{"n_layer": 9, "d_model": 256, "n_head": 2, "n_kv_head": 2, "head_dim": 128, "d_mlp": 704, "vocab_size": 5895, "activation": "swiglu", "norm": "rmsnorm", "norm_place": "pre", "norm_eps": 1e-05, "positions": "rope", "rope_base": 23500.0, "rope_fraction": 1.0, "qk_norm": false, "attn_scale": 0.0884, "bias": "none", "tie_embeddings": true, "parallel_block": false, "init": "uniform", "init_std_qkv": 0.0404, "init_std_o": 0.0, "init_std_up": 0.0404, "init_std_down": 0.0, "optimizer": "muon", "lr": 0.000905, "lr_mult_o": 1.03, "lr_mult_down": 1.5, "beta1": 0.95, "lr_head": 0.00649, "warmup_steps": 200, "schedule": "wsd", "decay_fraction": 0.632, "decay_shape": "cos", "final_lr_fraction": 0.0, "batch_tokens": [16384, 32768, 49152], "seq_len": 384, "doc_mask": true, "train_tokens": 287400000, "steps": 9930, "dataset": "wikipedia_en"}
Each number is 128 + 32 x the weight over the matrix's rms, rounded and kept within 0 to 255. Layers, rows and columns count from 0. Numbers have three digits each.

# layer 2 MLP gate, 704x256, rms 0.0739, rows 449-467, columns 0-255
196082153136128148126156185110126138072124081136163086135073163091155102072123091046175158131121141165021131059099111122113142134142179068099150139067124148156158094118113138106132141151102126159172139094255131032171148101139058119112115097127098145047148088085137117125131185109095154125193125149105155130064095094164152108125194135167082168071100148172123132122132140098166140147112188078104055178110106139177148138158089085092082187173136106069151161151091137144134192115110097145121096098148156068146096189082174100083155182140134155083143097124079209152075105158095141136105127111151099029130095105145138168072111089177132138140073126124145154156130110136176150174120128112111162133171177117146129108170142165133160090129206109160151061123105148156173117155105149
155063175153149154139073111097095146077149062129119100139153173115119142143165083099145120102127051169147128118154110127117179105090138085079132118136106148116133097190169113100122156149115197129179134118076146124160152202145114145065096102147119120102155108111185092165123135098214140122152142164171103116146153163189161171158134129080140138173132080118109125152145167091136142124149133138126110114149112096097153097168109127120138110119174105105077077133215133107124117130146221143162145113167145099132081149139073149147157141100059144122116109125071109130085087161087199094137133130101130125136125104137133125130143142091147097121188181139127104075186135112079147099127214146122117123077106093127095141136140110180131060141152096160102112063076170189144079149164122
134146147112141147113116143159131140139165148150123140108116143116098115122123110107187117157131121113135131173152130119140115137129191121117136123108176077119140144157129127102129104186172115079164082071130174165173122136099100201088115154072134168086122157086134100118122122132116115106147166122147148160153128115108172168071101126086116173140135103127142111148132139142160173104189147115110140138131105108109152158154184102117106103118173150110132128116113169099131131101085106096195124087099142062113118134166141139180186171130126121169095094116086131094171114107104115096114181164167148135137098136130073142140121106139196158104123141104101143102112118182127079123156153148101163097193138113131165162098075186082161145183098138131101099166127206125113118177136136
122066124090150111191129164150178084125142155139108136181190152124129109142090086172154124159162151071135172128201158090126111099063124080181100135159142138115106206128139127165108114078149138144146156094067103105134184147155124193142144165093145210126095185186147095180069114139140119137147072118163125081130169115116143089119099112081121127116127190115184179141100172118123184090087135097137154132176149159165161188072183132171133177130183102158079103129095107173172062100151176187181087114106079067117085118172126145061134080119160126144112097142113135164136134140110126095097135092076137158120122088181127093141192161081111196150135115132107147112099151136130119145115105112103134089113110173156179221164105155121140153151126076098125110116101047131243139111091184
138136166146112168142056155108098065131151109102167195108215138106125152121088112128102187132146118134153109095112070199150172132125118166115110099121098070182128104164080167138176101179104129075128162155115160171134137106103156095172113117120142164131149118088116128125157105115112147132127129079101131144133133132111131138110098133104100092111129153090124101153111144116075176075096108103096093166049103142119137120091165078208139063180116121208148143135163089124093112127173116123128140114128147188133149105181165147072116151133156137158149151151158116123180096150125087136074116152128104081134156104149154189155105047165083102139118105130131053119153190119081124053099120108134085124127110190177184151162137127131100151136090129184129118154093079124136145148105161
147096118133077185141142107172134211093133141121122124110097129099063195140109117162132055138124125116149101194111103131125138112131080117104086101154112115145132146202072095143107154104144098123105169078064091099120114191154123146157176142090094063116078145150123179127104103102150157129082208142106113186103072124161128162144089108153148115100109077109136135085094097182093045144198106158168098115091140148157164165126129125119106128154118167108145091113143106168148071160102136173182121097100153119151117121164090180140217130124089185153132144067040100075143130194082132255083100173131091138082186180126129160107070073132158164114133134117142139135140160137201136134172127063127157138126114143068130153213187147138107120078192102112139116114151148137126185117094121
083137154105132154149092138191069222139138110083094108134077152057129126140167115118102161142168120147110174091198143096134101098086093104144187080120147132104084121142104083143163186105107080075176128166163071092110179130156108109120177154109133066107162127106134201158113073139167134107099131110078143120140135147061114153089155131170129091071197107165092135215119061161106178114132153107170122147162116113051108155129118181115196162103169129186141134120129127126132180086131048126099125093110141174197114146134120156149142161210147108130107129109101121142097092122117213110116170071139102158096178116157076177113097137149164153082172141170106107140122129164131141108098155120159095156169122093148160139157128120169135087149141084141138106133104110086109101152091177
063100135135124098152102154139165164175132122135113071135107118146135116055083121158092141178106096104082140125154088111165171105096135138114118096107089115086126100093106133128142122082169104162154132139170078093064082148159128202123107161113111114111141197163116200159099106095155134122171130198150145134129148107156189100111190198109112126118157142110155117066165122157158158143118101161078120150190133135118132116129147076128132142161180077142100101079145014129112164172086112104122147155112102135101113151161072065145193114116162126155084161181166130160176162127135145104115107130140132117112187147087101108113109156136146103166108155120102080167065165135114134096139129121136132115103083106147089154094166178131137134101176122117162082134130131115112140175114124
097135158163091136157127123140146169168066146142178147143130064096154075122130152161180114148102111170090117149126141143141163114126085118168154134114111099131170088070096107114107061075156078142111115087089174119159088164110117100126108155130107110113126124157109077140127097077089117142220164126038139179156170200120047193168125100098114134167184148150166214131175134122128127085124152054087116119193156160194082103117089173165162131101185135096115167103101104152147173120148101079176093117114151123140109107192069100127139126138100177139118143150155124122126080118111117147147178147148101153119136169196113128112164121115152144128158118101120133143132157053143083157122155085186207176093083158177125174091115116114109133142107114132127133153146119154113146087136127
113116067156136134179133173180188103084142176121170177087090073122043044125133090068106161068159110161104098130135155167129125119133101156182153107128149110180160111105167165153112079087123104093121140097169133048116103158116076174175161161133176173150067110139146130070151171115164110139185171184092105146104099104054110119140175195137079092120086146133072146186154121140195110103102148118112158123123037143147119160093151169126150115122169127131145143118114118104155160135158155137139099092133106141146180151133151059123100112159165123068106217143127117111181137125140122106148103136111112130169132170162082113152114138121144074099128130041085103114106089168149105148122041041122114136176113182104105130168134101093085118131106152147103147129150107146197100099130116
117098103151150126117142135139079059192154190145149113086073080093100042128093060153123087142144114126138132165120151133133127160207121136150094109086119139184152091176190180145102127135112116154114113128096108111098176147113151125088092126103079143143060129159181140156164118143153114089088120153172108082061138103106085154123151109155104143107114117122079150097132113129089114150075155161116108159157072192153157099182113127146113139127130119135112110195058149141092123163133181136144124178108164112072131106074129137106150198115171093138108078076097133083042101107119152135142207102148143110050083073157157113200157079114141135077151106072062181132110092130137131189158055136138081096060148123180074142108074140177122101135127135117187159115119176132104130147105066
079119119121130116114116053173114126181132136120127104079160163142108199110110172128123112160088099120200067146132149073070117120075154156087071251090122111149092105111109092166099108185164131065103120112133125134192104151116142158093115152105083179171157121051183137101110103134090157147148121089152128107118122141111090132110143120124094089134147137129119122133159085118105171119162196142107105126097150029187126175152085057101159136139115153113083120132121173064123110119108128133175170071093200173086166125162126184137171176177084155116120080145123143086099139094082135129158138128110153098140106174148113093082095116112096149080113114169100132106122142135132132158116095219139087167141142108220166094137171146098138124147125200130130141113097074143107117155079120
145108125142118121167136083207151148096138128145103161155157130163163086142113124125156152144124175128160150165148140129119089123130203159100125176130138161106148147176065100155139190167122109120081098081178146137087116146087151116130121102143162093138096104178118125074133117123098112126096093140130193133099118151128114115113106136130153150074122066092114042058093074176084096171118154105160155147157088065078148207112101125118082108186151101103124133147157138154112105118134114136112189153170088051137104121135140171122106159101125147158163052079071131147130110176107139066149197124149123039095158102129150113170113104167114095127095125160189122114127100106087126148073072127122129078089169078102152101097144141207064140143109106127122107127118104099071157148158112
138097197121164138069140179168157136120114180117091153113085109047117139118147151122143148166114136128178154146147100157198151123115165093174155121129098072151133069155133109164143112158124056181123156152124158089131171122175120168080122035085089057115118139148152128105120085178146059120103152115138094084159153143117194136122166139123129163137123176137147102092146226107143152102093122150104061097142160085150089185105074140171140137138083155115137066125132085102130108236157119113082101153101089159129117075143084120124098128166169135140097130036111148119153194103054158111102142088104137094174151181102098110163195134163123163111099109126136112128143137116192169103140137133088119162070135115119095152158071134110088186115138072162181109151064153135119080162121140
107049126133115136131113148097155086102146122131155129182114147070161136108119102158099106121122137087162085105136105068189178167121153175098120150161170155029162136122058095077150165114087150082146123121094143135120150132136147151106056093128149094110128158109191060099152132117110115096152130122095103147193108140184153104143135159100152182094182145063148162103137114118144097121075108140185117175152093143150079134139199167109168109181134121104144194147190115127088143167128136102151176103165195149121134141117152110079123215163120166126134140180135138175091091126104141098118066151125081105208146175209156161149106151144130151096097186135050218101153137140105075155141151082086169127132148147114192138152168085061147137126147167159186150098159139119079136165099175
109138144150153136111164131127127111138113163113107121145162104098146120099136096102122105150115088118136144090066188097159101104110114100153159082174070174124127104168187153115116127093181082105133135116103087082151145107096120121113159209096135170126149096114073166136115101139118146147102130121137119053129133038126128116076084154131079121148144136100146086187170068101181139103098079142178144107091099128130121144139090153152197074101181122123142149165131157156173138171164135052091117066099128121145089159131130140159109146156072107182109108159114106106172160093179157142151103149149136090127156157103104122167145132095118135094121102097065130101058125113156105119102112155139121123138133105230132130105127116105095056125110089120142107056087111125148224137109148
136203162095148119130100143120091107132128095064138145126141173153157153139189099072102141088045130153137149159115094162174175157089112151131165121144116098100121146125047097138119139112116164170128074109118125170120086103115116133143107141147087192112115072130149132153108149124140119138173117093152132118124141111061152124090168109122118142127135084122175104055133089142159158039112148131108122136150104067132169114155118147115201122119063110153144135177146120113136156126117184086161169143134136129127111114121166141148146128123085105126149150112150146124129084164150122149156164159129144135111101093095129083137125068159096150101171105135100134146145157138118089059119152132078157144161159100123110124137137100185195128109147138131025163068122151109160097115109108
128082149162188165090128115112102143099102123112140129145160108184163133079134126139225096120109151152113164191136187077167147126087114120145144152075180100098166123118153128211144061092182068092105191116182143141111188112162114159112079121099183160175153191089109135124116134154125138103174148074142165133124119125075123087072132147052098172058088090109079130068107170102143081098157133145127122137141088159081160170072126169128135092181076080116114177059105165109133097131105082132100089161096175074126118108180152125149113137135127125070150129090118169076117097047172110208095089201143120149167128089187119141147149118047181099128157135110104159133080196121160088148143115164082135195126167109075135147121136192134079158204072128186135130176155164186103109068146102
155136102169108120193133107137127092128068191112171095073100181196089159135175150150141141130090161099115185156149187129154140107190146154087180247159085102107075114128129189178133115140142104160110157132174140141111109117101156069138128150124118126133147156112100070130179096073110123150157153129091144093160090174159140086155092071122118069116178155078063116146160160022170144109130197114146151115093124136159122083010152088095096097164152140109085142149139099133117086144166156103173121087156117121125168102132088132111134097105139067114168092094117125139154143148103108138186147156089107134116128157122149180144165137159060216104130141080071145145136056094138111101182136122116114173129131090160135106149136173117142100110127112173139149169104101146127162124198092
# layer 2 MLP up, 704x256, rms 0.072, rows 449-466, columns 0-255
167133091142127152144099177133125118106149108143084101093089150141156098111174078081135104125135159162126069134165069034112143130149157135088113117079117076126088091120124105085149135103153139113183128125105113084136115134072087090079080129139183096218217167091099122135079151148136132157148109100116123106063203161117154126056080109191154156127104089089095161144079081139128140172150132098155105128077148125148161248096109090127115191099180148108153127102123146143122122166165072125083143160133106116176111121135167117108090142114099105136125149121129082146137127138072132043092147091134153135150075099134134145093122083134123134135070120208207150133053158175251125138136080153140117089141207125128061063141118108160163100129141084120157160118160129162072111158168096
061137105123119110111090071111147072158134150012170164096129140177190047111100101140161115169130175123137136158105136193100098116068091162178218136123108155147151176141115141143084137114114126125142106135118148143142114115172176118120128140146125111145139144146078160100155128086133164076086181167137116161164158127145156163101090130127080077121184202220144087082170148152152122122137137102102171114146111171114102118059069094125155141114162026163142193121094148135177133144097057154139121080113109120148111146118184126058111143122161193138151090119122174155204102116070110127097164134107135112155079091104112136117123171182181119144130091123147157141099115123150144096067066073133112103122114118136143109165117114123108126130046159113146096133108117149138106156088138
130161121109148132177107116109152185123103120160107122136130126118113119138134104126171107123103073116101128165118063146093151140111175105112083174155140117141126100148124155094099136164130098157161143119134146147150159132092101130132107148108132138123115111148113074120152189166091154100112201129104150141106162136123147178063121115148138133148105163144134108171102140098150135113147130090093111139105154133101118163115183107125099121102118163096146145092129162178134105126125088121145163090159079100154103076158132134133051106134154122142128166128122109173146110111123121162106212121172157144216098133102159114114189139140174141110106110124107138136114090170132109105083141075134136121097131145120179111090077163093144117131157150092147081138049111110119091151113082
069190101188175231203143124118094125140130152127180109170134126120133137153156100130118121126073096155111188129101149196173135122091134080223141148152089104112055103138085110108159174161130095113146107146132159131108164177105124104092119141109171130108131142124184113154073168124045130186164044147150076150137128125078148115140129190134096201130132145073130142103113166136172139099142135171151140092089157070180137142094130201140141108113206131168065078110109132090123085093086146108078074086097148156154166156124058154139142153117111073097145143114199123188127148088009102141131115190153173144116177131067200129069180096187151144180038153138112073147114141138134126097133128121116160150172101151085155119158129119117091086147149090141055150124104119126138125161146091
137152189130137117098160091102061148188131131123103188166135092082104023179142131132092128172143109105194176125177182136090150095097100067085169119170123123149128195120123119167061153152124059191105076118145148121100072093137176112117150140161140123092142097116091135118096110082150099130063168130119110207136137112130172125070169128132120119160108142122147150149108122155104152134125187117116178131159095123104121073145078091148199181138142083080129150118083125167115063137136109077134113155113132164146160090146119135122114119101187114103126160155154131168070173112098144101123121113199159126131102129189114114133102127068188150129154148107113110190135170141101110125134151101141144114174115106131117141169159081128069156145118129131120177082087179127097116145108101
089083151159109193132090182104149163121140128085128089046092099129145151147122122205141066107180119113133092144146119131108123132140148140108156126103110187117166113094132137105124173153065135141110116096092142145082115096172130150115089149114101168157182119112132145111106153128119134088115103140117135130202136169199085138121149189131083118130120140151080113185092112120166099106143134126111195122048139120170165084104153094107118092191069203090144108106214099123113143095129073125112132117153087100153134070122141106117149049164136156094098115154144072124224122132124106119087123111086214166117129110222160118130151136115097148189201099098124142188170163088086157114140181108105128116174169209118095047126131100165120137116117161098205090166117132120119128130101099
141091137164103143169174163131185159106127123087140111147078119115100119145151133145143169155159111121117151142093127185192070150124120098100126153072094144143091068101165167106145134126128110149077167121090117118092086077076145199110109211137132090111161100110124200156149085131120121133129125150081182145127138138098084149094200173102159172108154126121160074087089112137197153151166125125148108125148092116138147126140120089132129184125091160133118072092127137142141193150108131160132120123101093161159111130151151126196148131146088075146125175108155166151106134166146125097204069060130118096165123123157128132138145102138082047052152133120176113155083113071080152091110120070157119120194140134082148118119140171131131100140074070091155132104097165136142157137091100
104124180140091106109113143123184147157140104076150064123164101084114118144157130148121142106095142152126125095144117155131093086120087113119128098172094112096139152190141132150156145106187113172127145131125167083127117140148137096119167139146120126070159202106090110119149101110072088118108144201122130141106170117166137098038142106116102115047103148150156071108139188141118100076149105146151126121166173143165157109118157093129131166088102143099151138171164105128123153138200139148105114134171098134114137104120122148107162086080149138160043142122165168189140101148135114105092104099118159109113148211124113116102091125114183161130155165125128099104081148156107121145190141117082074107121104136086077095082100125148140137100104146111193095096133138106144116124158125
091132078144141129132081133150107130174107112145120118139157160126169141148100194114094160150146099076100079162185130154183207146092156163122111024195109161116139100113136138082154125183145104172114159128126129127103122121111123090182153080119076133143084165079137170157123188165115119109039161105129178138192137208111158163132134175129131129148087102106073122144121122087111164124136129120145063134087116184101126138118156102158095086144110112120127018138149150156190167145155084131156101131121133159125138150166158126145113167096217112175130158101134130119122107186087140114121136169084129135103135096096065204168065103161052056061119110092145132088167139092123093130129151150135111122072103119090128090146155127121126142098199104106074088142184098124117082103085138
097147180157090143133109109175168144141081115120098152163176087080124150092140132158172119136090097132106157075105107141121129140094094124137112204132122117021137138153149118096129074121213145151134086124137158176168164102093168159098155140098145149134104144126127125137100133195076143124154075042121081147147175123116124127099114127149138153123121124100143098149191111094069179153168108169164133106126109122133132118173134077151140146108143119156157182100121202160121137210096104132129130105155125121142124101106200141173156125061129174119076147062121120098139138134175152148080182155120168145083127105173163135078146149124170165123154135162169128087114048132142149114153151173180096117109119154092164128094124088112172147110168088097154131076171158133118133133184124
105198162075152119152207129121139142173064100098137102103157124072132149104034119168038173091139087179155080102143092117141159133170146100148117133145056103201197102137121151082166108093069133120109157124117086134167107181069125150072152105147176089102182120151168139072159148090112143105165101071172142184133049140148126064122108144122108113142137100114104070124086097120124117128189116104112114120071102074123147114146203090134136169115167119147115092145131082133114136094162135100133201122153108098138122133143073085110125163086188146108180168127174069147149134168139133079121100153113114130172111136159163149157123105136108118121143186135051070118125116125100192117168155121177200107117159100146156127125148147149096156189101151151113118144123114177096095122157168
097169152118108089111136163119093078165132158091135139184132124119107109131118189110094162119108114096099149119078189135086137148115089083082120144086093120093040156150137171138120125090057044140193128099136098132179162142166155109127129105085155140118147169117057119135098103055180158161155156075072093131159133120127106093136032095095138150102085145102125166126094112129174110128114149116129128126157128172149130128082142093050151170127079164115145144165143101213106115163148120078121112123186111126087042129087062087122105166156124098109145155120170151108124097130153046123127139099086062149135168094088119111181109172200160080154093092099075154146178136129105126136103120100197137064168145142070070066125117085145146146178131105117099103092140069115153135094099126
111149110131188153114101056252125149131201082101091066133145117060137076156162151140140107086098094160171074114129113147148100129088190121116147122154161093167154063088137054107124109129127130151157139103147173238089136095096185164127118114108092129125031172148122128124130132168091117134143181091111113081102079135072115084161097132092161158104139126184110094156138136141126154151147075176066129096158157143092117074163170098197079098079147049157143128080129105127107086100171135194043169119160094078096109116079133089113081097108109175149166103084115102136202105092156132138133137167177092102174138120157165128139148116132130094157125140088160075135134115128154100091085049143156137129127134120129094082071163136149149113134102156125142093088108118109106180151128121
085146162100124098153112060120149125115118155138173123146156138137057122183162118099096121127116135099147155109111089066103127105074115095129094129152080067091147066121120112095123149069157173138133086117172079218035106111142133132168125132110155123046107132135154102126101225151122167087131055122099172144115135134142128125137194140158162157148163157181114132094151133131122138134090126112208101144105125094102184121183161144131042093089081147080119127109121169174081168116112110148121135114109137136133162129096141150148135110054119113076127116189115155209134131160158119144130182123103145089154143138079089203150116156118136129104080082146155117120170076087119163149146190153141182162155129145134129143101077100127157124157164152132078113120117163061222109125169074
134097059127042143116083129091167125110109131128090144131118147062144103090173154130168103131086122176124141142166136143137132068115132097141126151168140176117115140106142132114121142095081081111187172134150142093130136122120117146129147167147052132126135104157090080151074120139117117143125131114149160130156147077144146101044151090123116185057181113150094148133072113167115102149136095146148153178088114146128111132122162174079136163092155111127114143119163179126148080155162126098130078132072160145141111157163098078103182086134094142156100130144115120075119150130111148123128104141124124183161144151106154023169126099105221159155160094171135113116092110155095181110170112149194135100154106181140117203133038132121127070094097142060077143168144127214136111103155117
076174119102167100153170169103112172131110120110207088093129082153139144106159109054139070134149059141131109101064143158133107100117133088105126086110129187095094100139148149098156179104124189118088148127141102136153183128152205150149105137112153161121127103126084161115159139138150161098148167159186073148102122081109121135176181178148125069113168175134118094104115146122132183116148102158125116119110031106141103213178106185124083098093223172205101151133134076069153141178122152089107128078088137137150111132104178140130122108109183141149194107154180082151109139038121135097137132112150172186137112147149126134113176076128078111123136111110119152124083179131163105138089178089113118113124087144169126107086133075135163117162103113139146168082039140213177148145120135
094109128106125148126085111137129150140175132130134158106079109103147084123075126128130104098152152051134124114117121151161104105118127154172129159065138122147143126132087117143068169155053118068149142192124129138160172146120125128091145139171157085134141159081091173074107122163160138124119160152150103141143134205094102107136160078159163097140140111120100136160117118107113117147155130119179144154133117150070125133133111146093093029122190121105134094110192102134118108086182110148164099084159135109138137120153130124144165090125151110096148167155151114137099074120112143115112133110111137145105137122126152173159108179110127093074152150130105106149156123094153127193178114069134170150145108117135126091101102153114105146120155151091164113155155077118117157119137120
086095107095137133082153059094072147127090051140163127106133091135113056184109133091135132136169109230117119179125158128130124123070079130137090177122152104120155119144126145155094191109134099113140163099148138140167131186078133067176104109139134157099161137100065119161165110145116117152177144112093144121124080109079108131126168137116176107121141151122105086185150159199140110129139066135165092129081122126129147180102115154110060151179089113087139104201172121107132139164123096132164155122094106183186079158171077162136153143133180172118178127098165123100122132111123089163162117163137126122177099134162178178122126166129124153107155128083128129098132147130149100198121125139189099148104207136156159123142074091141102140185131131094114151170130146199204152082130143
# layer 2 MLP down (transposed), 704x256, rms 0.099, rows 449-466, columns 0-255
161072115035127107130152165192084171167149127103071096179061139149081132129169159130163078113136084131118139175166145133142151095060147115105050126133109139120133191082156146165163138086077141169073143137103041114126101093140106172149097180122111074126108158107125121152194141113139134088063131139178166094136144063081097172161156091107122162121103126109087135156097115137090095157151147118057099132108132158168137106127101145131134112148147165098111153138044104126133088193168123063162185157135190208122145099141168122103117091096204121101087193156143163094113163143082167109140145142146144095073039101142131095127114161144086113152129116111227093122166121129144168135153107137121128106142153085097119118102118152102104113138154175145144156170133144114109103066128152
132113150164103124145119152184144111142169131110147072125112085119162090139135095084161155164108167127166167101075109093166050136139111159143181085052080175093133136142104084133179143105103135122163104139166174153129094139124157214133166148113129094164113159164131136166099117120116095119120062160137119177178128122190204190174139060119090115152076118152155174150124125107128157105150154105150133168127123064201085149091121145131146134129158150127169129151147159113161143115112068103095172112145167147110134112088160152171122132170147138147067116161126133116119152133109179148162134117144118122116093078143172140114126174112140206132102131141129192094094112181125137126183068107120079216059118191119103134051105103073114106128088098077131148137086114165139090074123111
125174139122135081169060120138124143134154137116105156126180146109132105115100122149161110060138139079058143127151114048136114166148138110116139157094136120138141135110106140064128136065042081096126117148125140161092125148136125093134092108130131158158140146116072117114101137137106126045127124083113136180113124088113123219000113068128136159082116146136167157131084176103145160148137189102093046115107127132140046074070142133068114149106151140160190147112113100151136109164115143138121137128161068053143111170127111179122100125165141123149119094168132118180112157107109091118137093149131183113195076164136138119157167144140111077113126125174134128095135135139091123134074069081165094208098140115160212133124111115135151158109121147094098124202117140123106111101081171
124133068132086051078136136151115143064138117131121120094127177209164113162119196148107099138086119058128192098065100120170148098070118092114192147092094147137122118103135167127128133119114125131166153099129165116203146153201133154147102098099175096184148151109166122142146114086155158111148169072134135135096132136126093099152131138159114139130123119122134109140103113106160064117158127134119108152037147172119173150104097129075157121135086180108137124102098055175119120157164096148131184142114093136100154174080135158143125132163112179132123108104141101180120157139116080150117111106165148113113133133126094193121168096129115125116137108163088175110052085158107074057112138097101115138114072101121103078167143093140123138144128147105116136179088131179168113070097125
140133187128104111117128116100171124158107171091123123138137134067097111104095100120026149165120148106195094179121159117085153110174107098067138121097111102200122147144078164100156076213092088154129148109097150102139144090158130157100079116138106104146170163128125103179103149101143084150103118096099102127136136193135099154109141191095145063159178133122111142121077098095115119161166139115087150165143131171141139087106141166152175130141140109135164098146156127139123192125135122129127151124134093143154154076155154124149167097090140166128120212162154089166102187147150159120061122140133169180148123123172107136107081128139134109141114127047163078110104162159113132143073168088205179086097160104085141150183071135137126157134128136165161145055096134107139107128137175
109124165179187241140101123088157146104171081097098060143120132208100154162061150123149118135145136121110111103095122061183024141042097135163086102151107148146152089098126211166103116154109137156195134105133141139116070146129146097073133132109072116147149125139107201131129091129110127095103190104152156152132154145091124130187155121086166090158147101089078099140120144184119132137190179106101108111082150181105158171094188082140126128180092118150147113109159098106111150148119166176110117104083078150154139159089175158065144099133108094114100101054169103171174084065194177111149113118117070134090131157197127166167143127185111073161098169077119070100177197163118126100179141169081170113199128142105124145160153148160128191122146148104167118106121139155120098191087102
125132195167120149155097120139099113095121163078133085132089138143129151139153125171136126119127126134153130222172153159155115107111141119161169128102157142207091096102204151132146208096127136139092118105109122149165127145136132200144129182064144129127124177170146123168129127126101128187135213132154129118101120152182067128106073128096179174093122142182143149135092071122131184153069125076172176131159157097164156102190104080090114153140098184138100112013184155129166172105091160115121128159121142173176110153124153156132144083137133078165134136091134107193114118122172128115123145126119107089149089059109144196193134134155055087142126079087148151163144139123140176130063094110104143166156149106071180113137113088141075093138109184082152121089144129181121105140153095
135130107160139125153105193131089108148116157128147107132210126129137064202171165166143091121141109116176123143080038127139107103101096175147098136145082126153130095099135098087139098115146109103154152139129144082133133106136084108169118025106182138136133102145076151098137079110116150185104090148141139094113129125127148153082141081131124195140104097131092125099153176131131120125132105121085170141050071116142082081167083145138119125098150149113156179044182143092168120051111181159116123106093162095130140065125031083108136165158108126096141129114139109075112118114123082083133099119207151068179109154122116135130133073092108151176142110090113105180205127072133131104150162132140095104177143172159133169136191116112125139139121119146127087122120153091166124130103129
110091096166122139214083103116165135117068087155135144133123121086104133118141132111132189077179083127128051188143119127171143052163148110123125115190131074138146127055125161136065099189110056176115152146093126080112122141088100160115122102115093133121117106164130104119150132117145099127155156163096142118151095173171117169173160148103146149118145163068174159099098090071143113133141168121149087122160117102146147089084103091106094121081144114129217153143038144076131113160170107139172137120093131159037052168133083161092223126106098139133149103149108161092092153122129094086178174169121132141164121098177139063130114126113104153144065092120146102183133149131172152160136105170139149110091116101110147159147110122169167223119110178140140115125151131123129126103111161
098151093165086177150128119183113114094124072081138201085138128134104124129108125130081135100155130123084104096105165125159134105121115141109201155157226120188179107110127135146151097151101121145126167123170123120073116137115120172146137144144170087156126103174171174124141188119156126172144095170095148142156125148121161146084109137117134055142134155177130122155146143138152164114118119104146097114116111123183142077068126130086119141114138153122219195083092150110129137133198150113094150085094130110113140093072189092165098073172174107092094112160121164095110096159135080079163080166127105142152113136160122115144079159104135130123103162121112079105140108158136104152095091106084095169128158134113091101085097155116098140109121186117125177100203127143111113130147095
144095132124119118073029150129119113098173122067113090116151089192176176140084129127126216092123118148126113127139167131171140150147132015092150120098100113095134153175174148100204140144095151111165104113120115119181146185095151118159106079136157138119096078255138139083169147101145072148105078063127166118169149146138132066154167137132147113112118167147096086115135152136125207096183119113123154087068149112093107130162140116104169108101126118104129103107131134108109169117118118121168149160136109124105064158153125095108130154146163107083095139107125099131118153098064130123118095101099162158164079095085127177129154190086175093104134144070117149148119051168135107188143077127139076079142103147103076218134148128101162114116109159147110136133148174138128095130189148
151167143091118112123136192181130123163179189134142119134109156127098053085060154127146134174138160203146189083116145199129149134097036093089092105146142069125088138148090165092161152142101074075094147178146159142161106134127161159123147120088126197134136135062162180179134017078144148149137119105095134053127126109153152097137080156060120155164109165120104157164130126155132070139131093152149096133134125142146125151111093129130167116104154143078156174137115079202131130145168173085145181132138204140116119098061111099163138182172119107127148138074082186094182163153100099150127087095093153142082161133132140117172089138160083085105119135137124136188075099123140147138089168137134155116115112185119150118082114125116177151182148130102130170106141086096118205110110128
158111118156131137085212144111125162170143168152127136077141077175121116123084136148127169089107174128207123157132085079084115103121123108193154121133126174122124082138109129141179194144136092098095133152084121064145080194151142162105188141184187118154123148141149148137188140061046093156145180105085078084190136157129189187079122059117125168127116093108128090061119085126131153112080120169168149151091103088106139166134092125132140133124163136089153152146101163144121110101163120126144125170152122156099111174140122109147147137107120109080089123121132097146127100117168115074128132170091201123090109081116102100144155107188132139092209109107144087092148140148098130134104170129096095089083127143109128124130169122150157136122118061146160150144115169146132158134123163
091144162147128151168076113157094099116125100155088114137092099115126109157130046130098106147171099202098154120127126132144160145159091159148132181145115157166112124148083152179168144128142140097076134163110155139116104137127142137117092088129158165102153135131107154124155140147114178154125111103142201160107092183104083112096123130119149142126082173146104101073156072124189093117148149221122111105091150137068147142077094118132114077170100192149191120119130122192121099055126109092150087135135096080085140094088191196123127118145076164172164138142114111136123121143189145158094106136100124132157105053143134065063193158078133152255116124140161134146061151163115094134095127142141125074155155113151186125136121134145116112151181145081121176070117112085158158156114138
165127069098085135127064115089137107087121120120122111135145202160109129152095186123184127151080155143179143178147135179147136120059138153158144115201132176125111087130146096091180088128108145099168106128127072063164082105139116158112157127123131114182124147117157103121170124150165118112062214162176089050185098125076105167111147106104098151122142105154109128138089153226075091126166075120119123154095137111065125144089129082059123112125118093094161113133144091189184131106122123080151134077131104156134141118124119122135157089109104152109087148123129134132034180104160059102089120130183122098138106121144150114178153129082130131142124114141103110142084090145109082135165131141172102078143062163151150092134202107122114178149074091085153098112152130156123073134130140
155105144156104145087106174142130112087102114066127056128096126134188156100160079152089074143174163116105146111119162125098090152090121095126155084162136110111098061144141157130106186107167147174119141152135085106177097114118112154091127148078153179071106104173142083110072084152112126160120150175160082146045139085131143200086144155140151096111096126159123131126164101159161142151112196160135166150071131129137101139152150168120088157114160123140120180164105092085174155094135146147094147107114110076164134077137229070104143132097150197124113121130183110100105122085145152130189169132191144154120129100099126124156166121127076121107093105133165097138143184105141133161098101098095163108164189131137103119119111111152169113125124041175155100128132113097158170146095136
136117134073166153125099117177132198086233151170123155127137142075080161165050136145149105075101165121123140084060119171101170154129149099103163153115152161098118085119155175102103142141127109091122095123144079064114136126109155182138157173144110109114142129095132160148137131131139127128115088177165049137129128188158070125149106086151122141109149125101129155123137145132135170181131112094155092143183099149131137144082115150099179141140148113143157152159121126108116172105167123118128116098114170125172099141115144155104149103118160127147133134131166108119074064135102096133137128139129090120166127125147166148141148125103149103070145163054157148137110155151157096109130149121154170099079100095166176138129157120193103131158113134095150111156135099114121175127157148
174080183115117121119104139193132109105091114124129144121095149182139112111185179123197111120142142137126138179163178121091148163142089174166194163150158135176153148120136146164112106119080171158111076152121194139118186181114137120104117111125163100125196155105075175117068146154080146166103106084195149165103062132153158070117143170144101121050092080174162094133122136127127094104070168177100112116150136159138134170129096089169114131169144138091194087142224159092122128106119111166139126135152110087156094154114156150099123195127103085117138063103165119145149091099159171132096115125133095107123135095142099115127158163151089088088147151071127145124128177106137091157079148077179077120137123139136123104144160160116118131145095105162134122217176125127059170133073101